From a checkpoint of a small transformer trained on Wikipedia: a variant of SOAP for these matrices.
Each number is 128 + 24 x the weight over its row's rms, rounded and kept within 0 to 255. Layers, rows and columns count from 0. The size above them is the row's rms in percent of the matrix's.

# layer 10 MLP up, 256x128, rms 0.417, rows 141-175, columns 0-63
size [101  97 102 103 103  98 109  91  89 101 107  98  96  98 100 111 102  98 101 106 100  91 107 101  98  99  91  96 101 104  96  99 100 115  97]
[[118 162  97  72  83 127 181 109 148 108 134 147 139 136 144 117 126 102 124 144 143 119 170 115  99  74 181 114 177 154  89 146 110 110 130 153 143 112 129 168 124 158 117 184 101 125 150 151 126 123 110 131 162 119 121 149 131 132 146 130 156 108 120 112]
 [144 126 143 126 133 110 137 101  89 106 148 120  91 121 136 140 134 153 106 115 147  94  94 129 149 173 116 116 141  98  82 141 164 128  88 128 126 113 136 109 132 118 133 168 113 124 156 122 119 135 137 119 144 126 150 144 131  61 151  79  95 153  90 111]
 [123 113 161 115 145 141 124 100 114 147 130 194 152 102 134  91 152 184 110 125  96 115  93 124 122 146 142 132 109 155 133 157 173 148 125 151 118 178 104  84 154 121 111 109  80 156 167  79 127 151 104 143 124 124 106 160 143 129 130  89 152 136 113 154]
 [140 101 112 117 168 115 169 133 145 130 116 102 140 129 137 152 136 136 110  91 125 171 122 135 136 132 108  96 122 159 126 133 101  90 140 128 129 131 144 124 175  86 149 169 167 111 147  98 159 132 103 120  98 159 159 145 118 144 115 105 158  99  98  93]
 [116 141 103 143  89 140 160 126 122 131 108 134 139 133 108 158 100 150 116 126 129 104 133 129  88 145 130 124 121 144  98 175 144 130 169 125 130 171 180 155 116 120 120 109 125 156  90 119 145 112 137 135 162 136 150 139  90 131 142 121 116 124 164 178]
 [155 179 178 134  72 125 139 153 140  63 112 166 186 105 133 123 123 128 140 132 123 131 147 119 154 147 105 140 118 106 120  69 149 137  94 123  94 121 111 150 129 145 146 102 141 110 115 150 170 165 112 140 135 119 111 145 139 122 149 109  97 154 111 138]
 [104 119 101 170 114 138 126  95 143  87 190 125 108 124 136 153 164 133 137 120 127 132 151 130 163 129 142 142 109 121 123 107 145 104 176 144 132 190 115 129 128 145 122 138 113 121 132 139 126 116 138  56 106 129 111  99 101 110 126 128 113 125 131 141]
 [147 169 131 124 144 125 136  96 165 108 158 148 160  74  89 123  84 150 127 133 137 156 137 108 165 161 178  89 126  78 115 139 146  67 136 133 102 105 131  83 124 137 104 105 136 151 135 114 123 114 127 106 168 182 196 130 139 132 113 143 145 106 149 139]
 [ 93 160 110 151 130 138 142 135 107 105 198 122 125 155 143  90 126 143 129 126 122 131 116  91  96 125 122 136  82 127 174  67 139 109 112 163 141 139 154 123 136 160 133 122 158 116 127 120  99 117 140 106 105 135  92 141 106 144 173 111 124 150 111 154]
 [148 142 108  96 142 118 116  78 142 123 141 143 127 139 167 128 106 128 103 169 140  98 114 139 155  89 118 107 101 111 151 105 146 163 162 153  96 146  84 108 141 114  87 132 138 166 101 118 128 113  90 134 103  96 141 135  81 148 125 127 159 129 135  84]
 [103 165 158 114 163 140 136 132 165 158 109 136  94 127 119 136  92 133 140 111 124 135 147  52 168 104 142 100 127 114  91 116 115 159 130 145 129  91 130 124 151 135 129 128 160 100  91 140 110  82 159 103 130 113 139 151 117 114 109  94 106 118 154 109]
 [121 153 117 114 133 114 156 137 164 154 127 112 143 126 137 147  99 118 106 125 132 176 110 125 165 122 169 104 127 124 149 112 129 169 192 165 160 170 120 106 151  99  94 108  94  77 111 106 122 108 147 147 133 119 136 139  95 131 116 115 142  83  71 155]
 [142  79 106  90 105 107 124  99 123 121 182  82 109 115 111 102 100 148  98 139  93 172 114 103  88  92 127  91 134 114  95  94 177 142 125 136 123 140  96 110 104 139 102 143  74 155 117 133 174  72 119 139 185 110 155 138 139 111 129 124 138  85 159 105]
 [128  83 143 112 150 113 146 143 141 149 158 109 197 146 146 115 129 118 160 156 113 147 159 104 162 114 120 105 109 132 119  95 126 138 125 136 120 132 106 141 147 123 148  84 145 133  97 174 159  90 156 111 114 136 118 103 141 161 147 151 162 115 170 170]
 [134 134 156 126  98 119 115 143  80 137  90 135 148 122 134 165 101 117 134 132 141 116 153 123 125 131 121 102 175 151  93 132 144 161  94 110 142 133 114 104 116 106 141 147 119 124 127 145 166  95 127 131 107 128  80 114 112 164 135 126  81 143 107 148]
 [ 98 133 115 144 115 110 129 115 104 192 141 129 106 109 103 123 118 144 140 125 126 108 179 114 133 148 110 106  63 111 136 113 177 134 117 183 120 105 112 166 166 132 144  91 146 165 135 105  88 111  88 121 111 144 106 138 115 135 134 124 117 116 103  96]
 [ 92 124  99 134 176 142 126 108 121 113 120 158 145 130 137 111 105 144 128 140 115 114 138 162 150 148 108 122 106 131 151 170 133 125 169 103 175  85 118 126 145 116 115 167 144 128 124 120 133 164 120 148 109 128 117 199 136 150 127 130 103 119 106 188]
 [120 155 109 140 123  75 146 112 127 150 121 134 149 115 110  84 123 135 122 163 175 107 138 121 138 146 133 133 145 146 118 106 159 151 150 130 104 127 112 138  99 141 195  97 112 122 140 112 139 142 125 104 143 140 107 120 100 100  79 164 115 165 165 127]
 [120 127 154  89 169 132  81 112 114 111 105  88 101 131 144 140 136  82 119 129 136 114 128 119 144 135 172 113 109 124 143 118 177 149 105 116  86 131 146  84 113 142 100 141  94 108 110 141 148 128 177  90 116 158 128 104 139 120  63 142 129  84 149 151]
 [143 138  69 126 155 180 162 137 222 147 139 160 119 153 138 116 154 107 120 102 159  88  82 110 122 119 127 112 120 100 167 112 108 118 104 151 118 106 138 149 127 148 126 129 146 117 122 104  84 101 139 132 137 135 127 129 109 152  70 110 121 108 129 113]
 [108 190 139  92  82 177  95 125 125 143  90 132 122 150 120 101 120 101 171 141 127 143 139 152 145 125 104 103 124 104 123 138 119 112 117 110 131 109 119 130  97 116 109 136 178 100 120 104 148 139 164 140 119  89 104 124 172 144 123 132 144 161  98 100]
 [154 156 132 113 118 158 169 151 118 124 125 162 119 180 135 145  92 139 132 114 185 143 103 133 141 165 164 119 133  89 108 136 130 129 159 123 123  84 136 122 144  85 105 140 102 164 127 138 109  82 192 154  84 144 136 132 125 105 117 122 127 142 162 130]
 [161 150 106 117 141 137 125 116 109 125  94  56 147 156 145  68 111 155 155 122 158 122 109 182 100 110 124 154 127 113 105  81  99 125 102 135 129 125 102  93 126 124 125  90 134 115 140 144 136 107 129 159 141  98 158 148 144 121 121 123 104 131 134  91]
 [ 92 128 121 118 167 127 116 132 167 151 163 116 122 127 137 101  97 145 101 155 153 144 157 133  80 153 158 132 173 108 125 119 167 177 182 131 116 121 144  89 104 107 138 104 119 186 140 163 164 115  75 140 113 139  88 151 159 129 128 106 151 114 143 138]
 [107 144 135 120 117 137  86 119 137  64 123 127 137  86 144 156  94 112 109 115 120 122 133 109 129 102 133 113 109 116  99 100 125 157 141 100 162 145 131  99 144 114  92 117 164 124  87 126 125 112 123 150 142 122 136 148 156 131 111 202 104 143 145 135]
 [156 117 138 138 131 108 150 148 117 121  98 104 101 114 118 126 134 132 139 167 124 123 174 182  83 190 125 122  80 105 165 166  53 145 151 103 124 127 118 132  98 158 133 130 102 123 146 127 132  99 119 144  95 182 117 129 115  96 125 144 123 116 124 111]
 [ 94 113 114 149 123  97 147  94 134 140 115 127 132 133 147 129 173 142 147 111 163  99 130 140 155 133 121  95 136 106  86  89 132 160 184 150 147 146 107 117 118 153 150 125 122 144 103  93 164 132  60 136 100 127  97 136 120 141 119 106 113 120 105 133]
 [160 117 143  95 133 134 116 144 159 165 140 139 125  97 102  98 107 130 137 123 121 147 109 109 121 135 148 133 126 137 124 157 171  89 112 150 139 154 159 123 111 115  97 127 179 130 139 117 159 144 138 105 124 116 150 150 118 123 164 157 155 133  90 112]
 [ 80 155 142  83 147 138 134 115 124  90 141 111 139 109  95 143 131 148  92 102 137 129 104 156 109 151 128 138 129 117 152 132 111 116 124 124 139 123  82 136 143 100 116 142 133 131 118  85 125 100 152 179 102 128 112 111 178 109 180 123 183 131 122 143]
 [121 117 100 119 125 149 127  77 107  75 160 139 118 114 131 115 139 109  95 130 142 141 185 162  88 119 141 134 100 132 169 133 103  88 129 116 156 134 143 125 135 149 114 146 159 107 147 160 133 114 157  82  84 130 149 101 113 155 117 119  59 120  85 116]
 [108 127 144 166 146 172 125 130 111 140 153 117 135 147 121  76 136 101 103 137 141 117 116 107  98 101  75 123 121 125  87 132 139 129 150 158 117 148 156  91 129 111 134 139 102 119 136  90 151 118 131 126 168 138 101 163 105 130 136 141  87 138 162 124]
 [ 91 118 171  86 119 134 151 117  75 144  71 101 132 129 105 105 135  86 157 133 139 133 112 170 137 140 130 107 149  88 123  82  98 113 121 150 137 152  69 113 116 128 107 122 119 153 146 161 144 146 170 114 130 134 151 125 118 170 101 144 155  96 150 146]
 [134 144  95 121 104 125 151 126 121 104 134 113 120 144 137 140 126  71 112  95 142 123 137 132 134 153 154 148 131 114 152  88 143  63 123 157 128 137 156 133 158 164 141 136 136 114 135 143 129 129 133 114 104 121 146 141 116  78 144  97 119 124  83 158]
 [144 130 143 138 143 121 112 115 126 106 111 107  95 122 133  99 132 126 156 118 107 130 148  68 136 104 132  95 141 130 167 131 123  94 132 138 115 113 107 156 133 118 113 108 125 117 109  96 147  99 137 150 146 104 138 113  32 122 127 117 111 105 137 121]
 [134 121 136 161 117 104 125 156 150 111 158 116 128 124  78  95 117 115 113 144 119 135  91 133 114  84 120 152 151 120 100 164  61 126 148 155  99 106 117 162 151 112 132 118 116 140 112 113 151 148 153  79  92 164 160  92 132 167 119 152 139 135 127 149]]
# layer 10 MLP down (transposed), 256x128, rms 0.407, rows 141-175, columns 0-63
size [ 99 106 102 100 102  97 108  98  96 100 105  97  95  99 101 108 106 102 103 106  97  80 103 107  98  95  96  98 100 107  99 105 100 109  97]
[[155 105 155 109 135  98 152  96  86  95 133 129 107 131 132 133 137 123  76 138 165 135 105 125 137 136 103 120 134 143 136 159 121 158 111 114 167 131 184 118 138 140 115  90 160  94 134  99 134 119  99 130 133 123 158  72  72 124 139 165 161 120 141  82]
 [140 204  97 107 124 105 138 155 142  83 134 144 100 161 113  93 117 160 134 143 111 114 148 135  94 129 147 149 115 138 123 147 134 151 167 113 130 118 119 134  81 136 152 132 143  64  94 139 105 165 153 145  75 145 152 127 148 106 132  92 157 123 124 119]
 [121 157 150 150 146  97 158  95 136  94 124  97 136 112 130 150 143 149 136  90 120 114 132 144 143 128 101 171 149  87  91 144 113  82 123 107 125 102 112 154 137 111 134 124 126 112 132 122  91 145 133 108 143 146  99  74 122 126 118 110 143 137 164 140]
 [114 114 148 112 121 143 137 120 122 108 145 121 146 130 133 125 142 129 158 118 124 166 159 144 173 175 114 126 120  92 166 132 105 136  94 120 124 100  89 114 114 157 133 152 107  95 162 132 117 149 162 125 103 158 125 115 136 143 186 147 145 135 156 123]
 [117 127 135 146 171 137 126  91 168 128 123 117 103  76 166 121 155 125 158 116 136 119 111 119 125 132 129 129 127 165  91 129 108 108  50 135  99 111 106 143 116 157 117 123 146 160 146 130 135 127 158 135 132 147 161 103 147 109 117  93 182 100 104 187]
 [ 96 111 123 132 137 121 127 145 147 131 153 162 142  67 140 118 154 115 111 165 129 130 173 149 151 151 118 150 146 112 124 124 123 144 153 126 150 172 122 119 104 165 128 105  86 112 141 105 106 148 114  89 134 124 126 129 109 129 123 121  99  51 115  84]
 [119  88 131 123 128 131 108 117 138 132 182 135 134 118 115 112 106 136  97 119  84 110 104 172 151 113 112  97 102 126 126 144 149 143 138  81 128 142 116 119 166 138  85 178 108 152 124 105 121 116 145 116 115 102 123 146  94 154 108 129 147 124 147 151]
 [ 85 138 124 152  99 165 137 140 167 157 107  85 184 128 156 133 164 111 106 139 127 149 138 133  98  67 113 107  88 156 108 126  96  74 131 134  79 125 132 132 103 141 154 101  90 104 145 125 139 125 121 158 102 112  80 139 120 149 129 140 118 165 167 123]
 [142 109 111 138 152 135  89 140 123 145 127 134 142 152 132 139 181 155 141 128 130 149 119 115 123 102 128 147 115 134  86  83 150 142 168 129 109 100 138 133 149 166 158 122 165 112 165 128 126  97 139 163 144 131 111 133 121 129 126 132 111 109  53 149]
 [147 169 116 129 135 120 118 140 128 122 118 129 135  97 127 102 136 133 109 145 142 131 132 130 197  97  97 136  87 128 142 153 158 178 159 117 132  87 106 121 141 118 128 128 140 137 144 149 139 137 109 115 134 140 102 108 139  91 145 118 128 102 164  88]
 [135 120 151 130 158 107 133 160  98 167 126 116 128  96 150 112 141 136 160 111 101 143 144  84 101 105 139 130  89 163 130  66  80 145 157 119 133 142 117 111 143 126 114 143 137 119 148 149 102 109 133 143 133 100 105 100 112 153 148 143 122  97 126 118]
 [121 129 195 146 139 144 144 135 100 114 137 105 137 134 136 123 115  94  94 128  95 141 102 132 107 133 111 108 143 121 119  77 123 148 133 114 108 145 134 121 160 145 163 151 106 164 149 145 121 128 139 101 116 142 138 118 135 186 137 142 154 154 173  88]
 [133 106 125 104 124 136 153 148 134 122 127 133 155 146  85 141 140  81  94 107 108 137  91 116 105 169 128 112 148 156 186  98  80  95 104 130 121 114 149 148 124 166 106 124 122 115 101  94  96 111 147  97 120 190 108 121 138 131 183 125 193 154 128 119]
 [136 118 140 146 159 153  94 152 152  82 159 155 156 144 178 109 139 116 117 143 107 143 133 136 132 152 165 115 147 127 104 135 127 193  87 146 129 107 166 105 131 158 104 144  83 168 122 139 180 148 125 100 138 111 114 105 126 108  99 115 162 173 110 130]
 [118  80 107 155 117 154 146 149 159 177 118 136 130 122 128 140 117 119 185 161 131 110 104 119 119 162 154 136 130  89 142 135 164 122  58 153 112 129 108 122  97 140  89 135 152 118 114 121 179 151 109 150 122 145 132 124  87 106 103 132 145 110 100  83]
 [114 108 143 142 104 124  55 113 168  85 163 137 139 126 116 116 101 152 140 105 108 195 160 117 126 131 154 147 108 144 136 139 122 128 117 135 170 113  91 135 162 157 101 121 118 133  92  99 136 132 139 131 153 135 144 103  86 104 111 151 116 108 131 140]
 [ 99 145 126 142 126 120 116 128 148 138  86 134  88 127 146 106 120 139 120  90 128 120 162 110 150 138 139  91 157 167 118 156 126 140 135  97 157 150 112 144 160 103 141 158 120 180 102 108 138 137 133 108 154 127 116 131  96 107 137  82 147 159 103 210]
 [ 85 138 152 100 147 102 159 106 121 153 103 151  84 132 129  70 148 107 115 130 123 140 118 116 108 141 125  96 110 117 121 173 147 138 120 170 127 122 139 115 101 113 142 160 129 118 110 112 145 164  93 134 138 100 171 127 142 155 107 128 119 131 135 148]
 [132 126 133 103  81 125 145 149 128 118 100 137 123 114 155 124 117 163 132 179 165 138 149 118 111 113  89 105 111 114 136 118  91 108  96 119 122 125 119 110 137 126 128 120 116 163 143 102  79 113 128  99 151 128 147 114 134 113 121 123 122 113 188 123]
 [137 137 110 120 154 132 148 144 135 131 163 160 169 133 111 122 120 142 138 147 159 139 111 128 125 124 151 126 148 158 128 129 167 122 144 161 147 116 116 159 104 157 133 130 110  95 143 111 161 102  79 132  96 120 126 133 126 137 107 104 108 153 150 134]
 [182 115  64  89 150  92 121 106 106 150 160 118 142 116 127 118 181 161 135 151 113 132 136 108 136  99 165 104 123 145 143 131 126 128 137 115 117 137 137 156 107 113 134  96 141  95 111 130 171 127 157 114 113 126  93 166 107 163 123 106 116 123 120 130]
 [133 103 121 111 116 122  96 101 137 121 115 121  90 126 101 146 153 110 126 120 129  95 121 131 131  99 115 141 127 164 157 129 127 126 107 150 141 127  82 138 128 131 124 134 122 103 158 138 126   0 188  95 148 118 100 117 116 100 146 143 116 144 122 148]
 [182 145 124 146 129 136 124 149 120 140 117 153 133 109 138 128 109  91 148  94  76 123  86 146  95 137 130 134 115 112 141 115 119 118 126 109 139 163 136  85  97 102 103 114 152  80 150 119 125  85 127 105 120 108  91  83 139 125  82 107 120  94 105  96]
 [153 120 123 105 153  69 103  92 136 111  96 119  99  62 106 161  99 146 139 127 143 116 107 105 134  99 123 127 144  98 129 199 163 121 130  42 124 112 143 133 150  86 146 129 128 150 148 122 130  92 129 132 159 111 108 134  83 138 109 123 142 141 118 138]
 [165 159 127 167 141 139 153 122 127 111 106 118 109  96 113 121 118 169 118 122 153 137 129 123 132  82 110 123 122  62 120 125 112 166 133 102 137 128 116 150 132 102 116 104 130 136 153 103 132 160 127 171 109 101  94  94 156 155  83 119 104 177 111  74]
 [124 106 113 100 168 149 153 128 116 106 143 144 131 145 176 130 110 124 108 140  96 108 118 105 135 157 146 139 109 140 182 112  99 154 156 172 141 144 113 128 121  98 124 182 112 134 125 127 115  34 144 102  92 138 146 129 154 149  92 123 116 101 163 126]
 [137  88 128 108 168 130 124 128 101 139 138 143 146  95 120 103 132 124 140 140 125 124 126 138 115 160 123  82 130 146 166 123 111 143 115 158 106  86 112 144 122 109 159 139 128 162 175 137 148  71 113 116 118 135 167 147  97 129 164 122 176 174 116 128]
 [138 130 126 140 150 167 149 138  67 135 153  99 145 145 109  94 130 157 137 111 138 122 117 115 108 102 117 131 106 107 103 160 124  94 139 120 143 142 126 124 115 138 101 112 114  76 119 140 106 103 153 112 116 100 110 144  85 164 100 142  95 140 150 165]
 [102 108 125 138 122 187 121 135 103 142  95 124 121 112 137 109 195 185 116 139 113 143 119 141 142 130  96 100 124 123  86 101 148 156 143 102 132 111  84  94 108 114 155 131 167 134 121 141 166 165  81 160 137  82 139 101 151 155 142 137 131 168 146 113]
 [136 164 115 130 178 150 134 168  91 137 111 133 123 128 108 129 115 113 106 132 114 106 164 155 140 119 100  98  96 156 103  91 176 144 155 125 125 118 112  80 179 156 126 163 146 112 184 128 134 130 114 135 140 144 148 147 107 164 104 105 142 157 138 104]
 [134 142  72 102 150 149 122 125 107 121  92 126 121 133 120  91 122 180 111 117 161 122 132 120 124  88  48 112 140 144 137 152 146 116 143 141 110  89 120 144 160  85 158 147 109 154 172 128 159  99 150 139  98 132  69  65 119 137  99 114 119 134  99 118]
 [163 121 129 141 141 153 135  50 114 129 149 119 114 158  83 137 119 139 141 132 162 103 119 134 158 115 111 155 135 130 141 106  93  94 158 118 180 136 146 135 128 149  85 127  96 117 133  96 128 106  92 139 118 153  99 111 129 118 124 142 174 154 109 118]
 [ 95 118 126 121 129 110 130 105 121 101 129  91 134 129 151 144 161 143 132 103  94 148 157 100 129 162 161 149 136 149 169 179  96  87 149  73 177 140 160 101 165 174 152 128 113 123 136 177  98 109 128 102 124 166 121  57 106 145 121 119 136 133 151 136]
 [135 112 120 104 135 127 138  88 135 100 121  79 124 125 160 136 140 134 103 125 133 138 101 113 123 118 177 105 104 130 134 129 119 129 108 105  81 134 101 105 125 136  82 131 127 168 136 124 121  96 143 155 124 108 135 110 107 149 147 136 165 116 104 102]
 [129  97 134 134 122 102 156 111  76 130 141 125  97 162 143 157 149 108 167 126 135 119 116 137  91 151 148 184 129 128 153 129 123 176 128 107 159 116 154 119 139 152 124 142 113 122 141 147  86 137  71 133 128 134 117 171 137 139 153 115 125 138 173 110]]
# layer 10 MLP gate, 256x128, rms 0.386, rows 142-176, columns 0-63
size [ 97 105 106  99  97 109  89  90 106 104  93  94 100  98 112 103  94 103 112  98  94 110 103  92  94  92 105  93 100 101 105  99 116  98  87]
[[118 123 154  76 132 138  99 118 138  81  81 141 120  96 120 110 125 169  71 123 145 114  92  93 124 122 145 147 124 103 150 144 123 134 117 132  85 139 151 147 133 109 142 174 123 116 144 146 123 145  92 160  83 132 138 162 115 109 139 128 141 148 121 133]
 [159 142 139  84 108 117 136  87  90 130 132 163 160 141 104 155 131 108  93 167 157  93 124  93 181 139 114 149 141  87 104 127 132 140 162 105 107 140 116 141 168 151 136 137  68 113  99 125 126 137 156 118 147 137  98 154  96 139 187 154 106 114 146  85]
 [143 138  90 113 147 163 172 113 149 128  84 107 110  86 104 155 114 164 128 131 127 139 128 132 137 158 110 135 164 120  97  90 146 111 127  96 161 109 125 119 151 138 148 159 122 106 171 134 141 152 107 138 113 186 102 123 107 123  80 100 149 102 114 145]
 [113 145 114 147 102 180  93 121 150 103 164 144 128 106 130 126 146  66  97 174 117 107 175 168 108 116 160 138 111 155 107 130 120 111  94 132 132 156 104 148 122 153 159 127 164 138 169 124 114 136 127 173  84 146 153 105 149  95 137 105  83 142 131 106]
 [144 102 152 118 103 147 121 144 101 140 177 127 112 143  82  98 145 113 116 157 133 166 132 121 127  95 170 143 186 140 177 141 142 144 133 140 178 164 144 149 123 139 128 149 138 108 126 118  90 129 134 170 135  91 103  84 112 137 169 128 144 113 107  96]
 [117 146 136 109 139 146 159 136 100 126 136 143 162 156 158 140 115 146 118 147 144 163 116 134 106  94  98 110 152 131 142 121 112 104 126 181 164 161 155 134 195 137 100 110 149  81 107 114 116 137 130 187 143 141 102 172 103 135 132 178 157 107 111 128]
 [ 89 122 160 164 105 145 175 141 123 100 128 161  88 124 118 106  96 139 104 104 133 114  96 144 148 149 101 121 113  93  89 136 128 142 114 121 121 124 131 103 165 177 130 152 162 124 140 146 168 147 112 163 127 128 134 113 125  95  83 123 148 112 169 134]
 [133 153 122 162 116 121 145 115 147 133 179  90 126 129 109 140 132 158 145 105  60 123 106 162 126 150 102  75  91 141 156 128 141 103 163 155 117 150 144 127 127 117 225 123 118 163 141 138 106 113 119 128 102 131 143 163 113 142 114 148 189  99 100 121]
 [ 89 114 146 153  99 116 138 131 136 108 144 130 165 146 184 128 130  98 136 143 131 148 100 120 140 104 130 168 139  84 157 169 143 121 181 144 123 120 143 142 124 157 115 148 116 145 142 111 119 119  93 134 140 139 133 116  96 139 128  98 154 130 140  99]
 [132 123  92 101  95 151 148 111 114 111 111 128 138  73 116 112 106 165 102 147 119 125 154 177 143  78 136 113  88 174 137 130 150 119 143 142 127 117 121 121 122 102 104 139 150 134 137  88 102 113 108 139  93 142 147 124 110  88 125  76 146 134 131 146]
 [152 159 109  67 145 152 136 124 143 117 135 110 142 130 139 137 129 137 155 127 112 115  91  95 128 123 117 115 161  81 126 146 131 141 131 134 130 122 115  86 108  89 112 125  98 110 108 109 140 158 149 145 134 108 124 176 148  87 127 159 164 106  90 165]
 [144 156 131 144  95 151  85 110 136  98 148 138 131 142 134 120 163 159 120 121 148 146 136 154  97 115 147 133 142 136 120 131 170 110 142 142 132 149 138  90 146 142 133 138 113 158 164 123 156  88  94 107 127 164 112 106 141 136  83 140 148  97 132 128]
 [105 139 122 128 150 147 125 125  99  94 108 113 156 107 129 137  95 151 110 153 167 130 125 176 114 123 127 135 139 179 158 109 120 132  73 145 117 128 117 149 152 115 102 155 102 120 136 108 123 176 129 146 138 118 116 175 175 141 106 153  93 118 108 144]
 [148 117 125 123 144 180 166 147 146 120 111  85 169 140 193 101 137 118 144 120 160 104 119 122 143 124  89 125 127 110 148  89 181 150  88 112  90 139 121 119 150 140  71 166 168 122 119 128 109 180 149 151 147 118 137 174 132  80 130 118 136 124 155 106]
 [138 147 119 153 148 179 140 138 140 158 114 122 122 126 144 143 136 109  72 139 122  94 127 114 118  82 123 127 159 160 135 158 138 147 101 152 136 126 133 114  98 133  88 176 138 126 136 145 105 177 148 175 161 125 126  88 160 116 166 150 137 129 166 121]
 [121 110 126  99 113  89 153 139  88 127 138 121 173 122  76 124 163  93  96 140 158 151 128 157 127 100 126 139 172 117 138 141  87 144  88 154 152 124 101 113 123 132 110  97 134 166  98 118 151 123 114 135  89  83 138 137 118 114 142 147 128 137 104 174]
 [127  97 101 130 100 151 147 158 131 139 112 131 136 102 131 193 155  93 102 103  52 117 139 154 131 101 120 112 141  93  83 137  95 150 101 115 157 145 136 127 164 123 160 149 101 138 145 137 134 120 112 130  87 150 136 116 151 154 133 107 111 128 140 154]
 [156  93 126 156 112 132 140 151 133 117  84 154 112 113 136  93 103 133 139  51 179 112 122 159 121 163 127 116 160 152 122 140 133 128 173 172 157 124 124 127 106 140 126 127 151 167  79 135 109 118 107 131 111 154 128 163 105  99 125 137 137 158 113 161]
 [129 118 140 129 142 124 150 146  86 106 159 120 122 129 128 174 146 152  97 116 164 126 152 151 133 143 102 124 115 137 113 139 139 134 120 143 124 140 164  70 131  84 138 100 113 189 158  89 163 141 124 154 109 135 137  98 143 124  86  97 105 106 123 115]
 [ 80 111 144 154 117 108 121 158 150 106 114 150 153 132  85 121 139 128 119 106 153 100 122 132 111 144 171 160 125 149  99 117 154 149 120 118 130 134 130 133 137 122 155 116 108 143 151 143  71 162 131  68  98 113 117  77 160 178  99 126  75 106 150 148]
 [119 155 100 111 122 154 159 134 145 147 140 197 150 179 144 145  84 146 101 149 132 143 106 133 123 131 111 101 149 111 152 115 162 124 170 144 102  84 145 109 125 112 127 139 127 172 148 129 134  60 148 137 111 182 145 148 101 149 121 120 152 114 122 137]
 [127 101 151 130 136 149 102 136 100 150 125 121 131 137 127 131 132 147 130 127 146  96 132 143 104 107 138 114 137 143 154 140 133 141 129 158 109 118 139 155 125 126 107 133 124 145 137 145  99 190 150 124 158 148 117 147  71 110 108 145 163 110 111 143]
 [ 86 185 141 123 143  83 127 151 121  93 141 153 126 113  95 110  78 115  72 138 136 123 163 131 133 145 124 146 118 137 124 132 146 118 106  95 129 100 147 106 119 143 128 128 130 160 121 158 133 104 143  84 119  94  83 144 131 112 177  94 112 102 106 137]
 [101 131 132  97 146 127 148  70 149  77 141 146 126 128 160 160  64  77 113 118 153 125 153 143 147  90 130  85 178 100 132 122  98 164 122 124 154  82 150 148 144 117 168 129 157 135 103 142 135 135 122 127 153 120 153 139 117 104 121 129 155 144 152 152]
 [103 133 166 103  80 131 127 161 161 110 149 113 133 141 178 135 114 168 126 156 128 176 111 148 128 129 139 138 112 107 112 174 108 133 124 120 159 114 143 179 121 145 140 190 125 146 119 144 165  96 100 153 100 132 142 182 141 116  97 152 145  84 162 119]
 [ 92 136 144 164 168 128 109 141  93 153 132 115 122 137 108 114 141 157 142 131 148 129 127 134 132 105 119 131 127  97  88 121 107  93 128 165 144 148 149 116 169 129 185 133 124 142 124 160 122 111  84 118  91 125 138 143 165 168 104 168 156 118 130 118]
 [ 75 144 132  86 130 129 148 141 106 136  67  99 159 156 127 130  88 142 135 138 155 162 128 138 143 154 147  90 137 137 130  93 145 149 122 122 105 106 125 125  88 158 145 155 108 113 101 149 158 172 130 127 143 111 171 137 105 139 115 136 133 118 145 176]
 [ 80 141 134 141 114 111 127  90  79 144 112 156 115  98 127 112 104  90 127 186 111 157 155  99  97  84 104  92  95 115 131 138 101  88 103 136 108 132 139  87 115 174 129 151 123 117 141 123 144 117 134 133 136 191 135 145 121 120 126 114 112 120  84 137]
 [ 77 122 134 133 122 121 136 110  98  77 138 144 117  96 118 142 103 107 119 146 120 158 183 134 107 127 170 103 117 115 104 151 144 104 134 113 166 120 105 153 154 144 128 160 134 137 183 153 115  98 139 116 118 121 163 157 126 127  96 171 113 131 120 100]
 [124 146 148  84  91 118 163 100 134 138 105 125 145 169 177 108 149 155  88 133 141 145 103 148  97 143 127 157 144 121  75 151 178 133  96 126 131 132 136 166 129 135 101 105 126 132 132 149 106  84 104 169 139  87 170 164 161 100 117 146 114 115 177 178]
 [144  88 112 126 102 132 152  87 141 131 154 149 129 122 131 100 133 122 131 130 166 134 141  95 179 119 121 110 137 107 151  75 128 157  87 127 138 139 162  92 147 141  99 130  77 124 126 104 178 140 105 162 118 155 153 174 131 121 162 146 177 111 142 151]
 [ 57 146 143 163 137 166 170 112  91 115 110 130 118 179 125 114 123  94 118 113 131 129 154 122 156 128 125 128 120 116 120 111 142  76 100 172 125 109 105  93 164 114 100 156 141 104 114 100  94 147 114 112 117 136 189 141 105 102 107 106 131 116 110 131]
 [110 125 110  87 131 148  82 102  85 155 126 167 194 113 123  91 135 129  99 127 127 111 144 146 123 158 133  94 100 130  94 144 105 149 108 135 129 129 138 146 132 137 131 110 127 113 159  95 108 147 165 163 127 170 141 151 168  99 104 127 101 131 104 122]
 [169 154 120 112 152 121 207 145 118 120 135 107 121 164 166 130 164 158 135 115 117 131 112 119 115 123 102 117  60  87 138 109 134 119  97 129 140 152 117 170 131 181 138 114 149 117 101 135 131 119 127 140 121 129  77 132 120 134 112  99 119  90 114 149]
 [128 125 124 147  81 122 151 152 130 129 118 125 130 115 108 163 130 127 133  88  91 116 151 114 159 146 149 131 107 104 158 122  99  92 134 164 108 151 161 150 162 138  97 137  67 156 116 134 142 138 149 127 146 175  89 128 158 159  68  98 141 131 156 153]]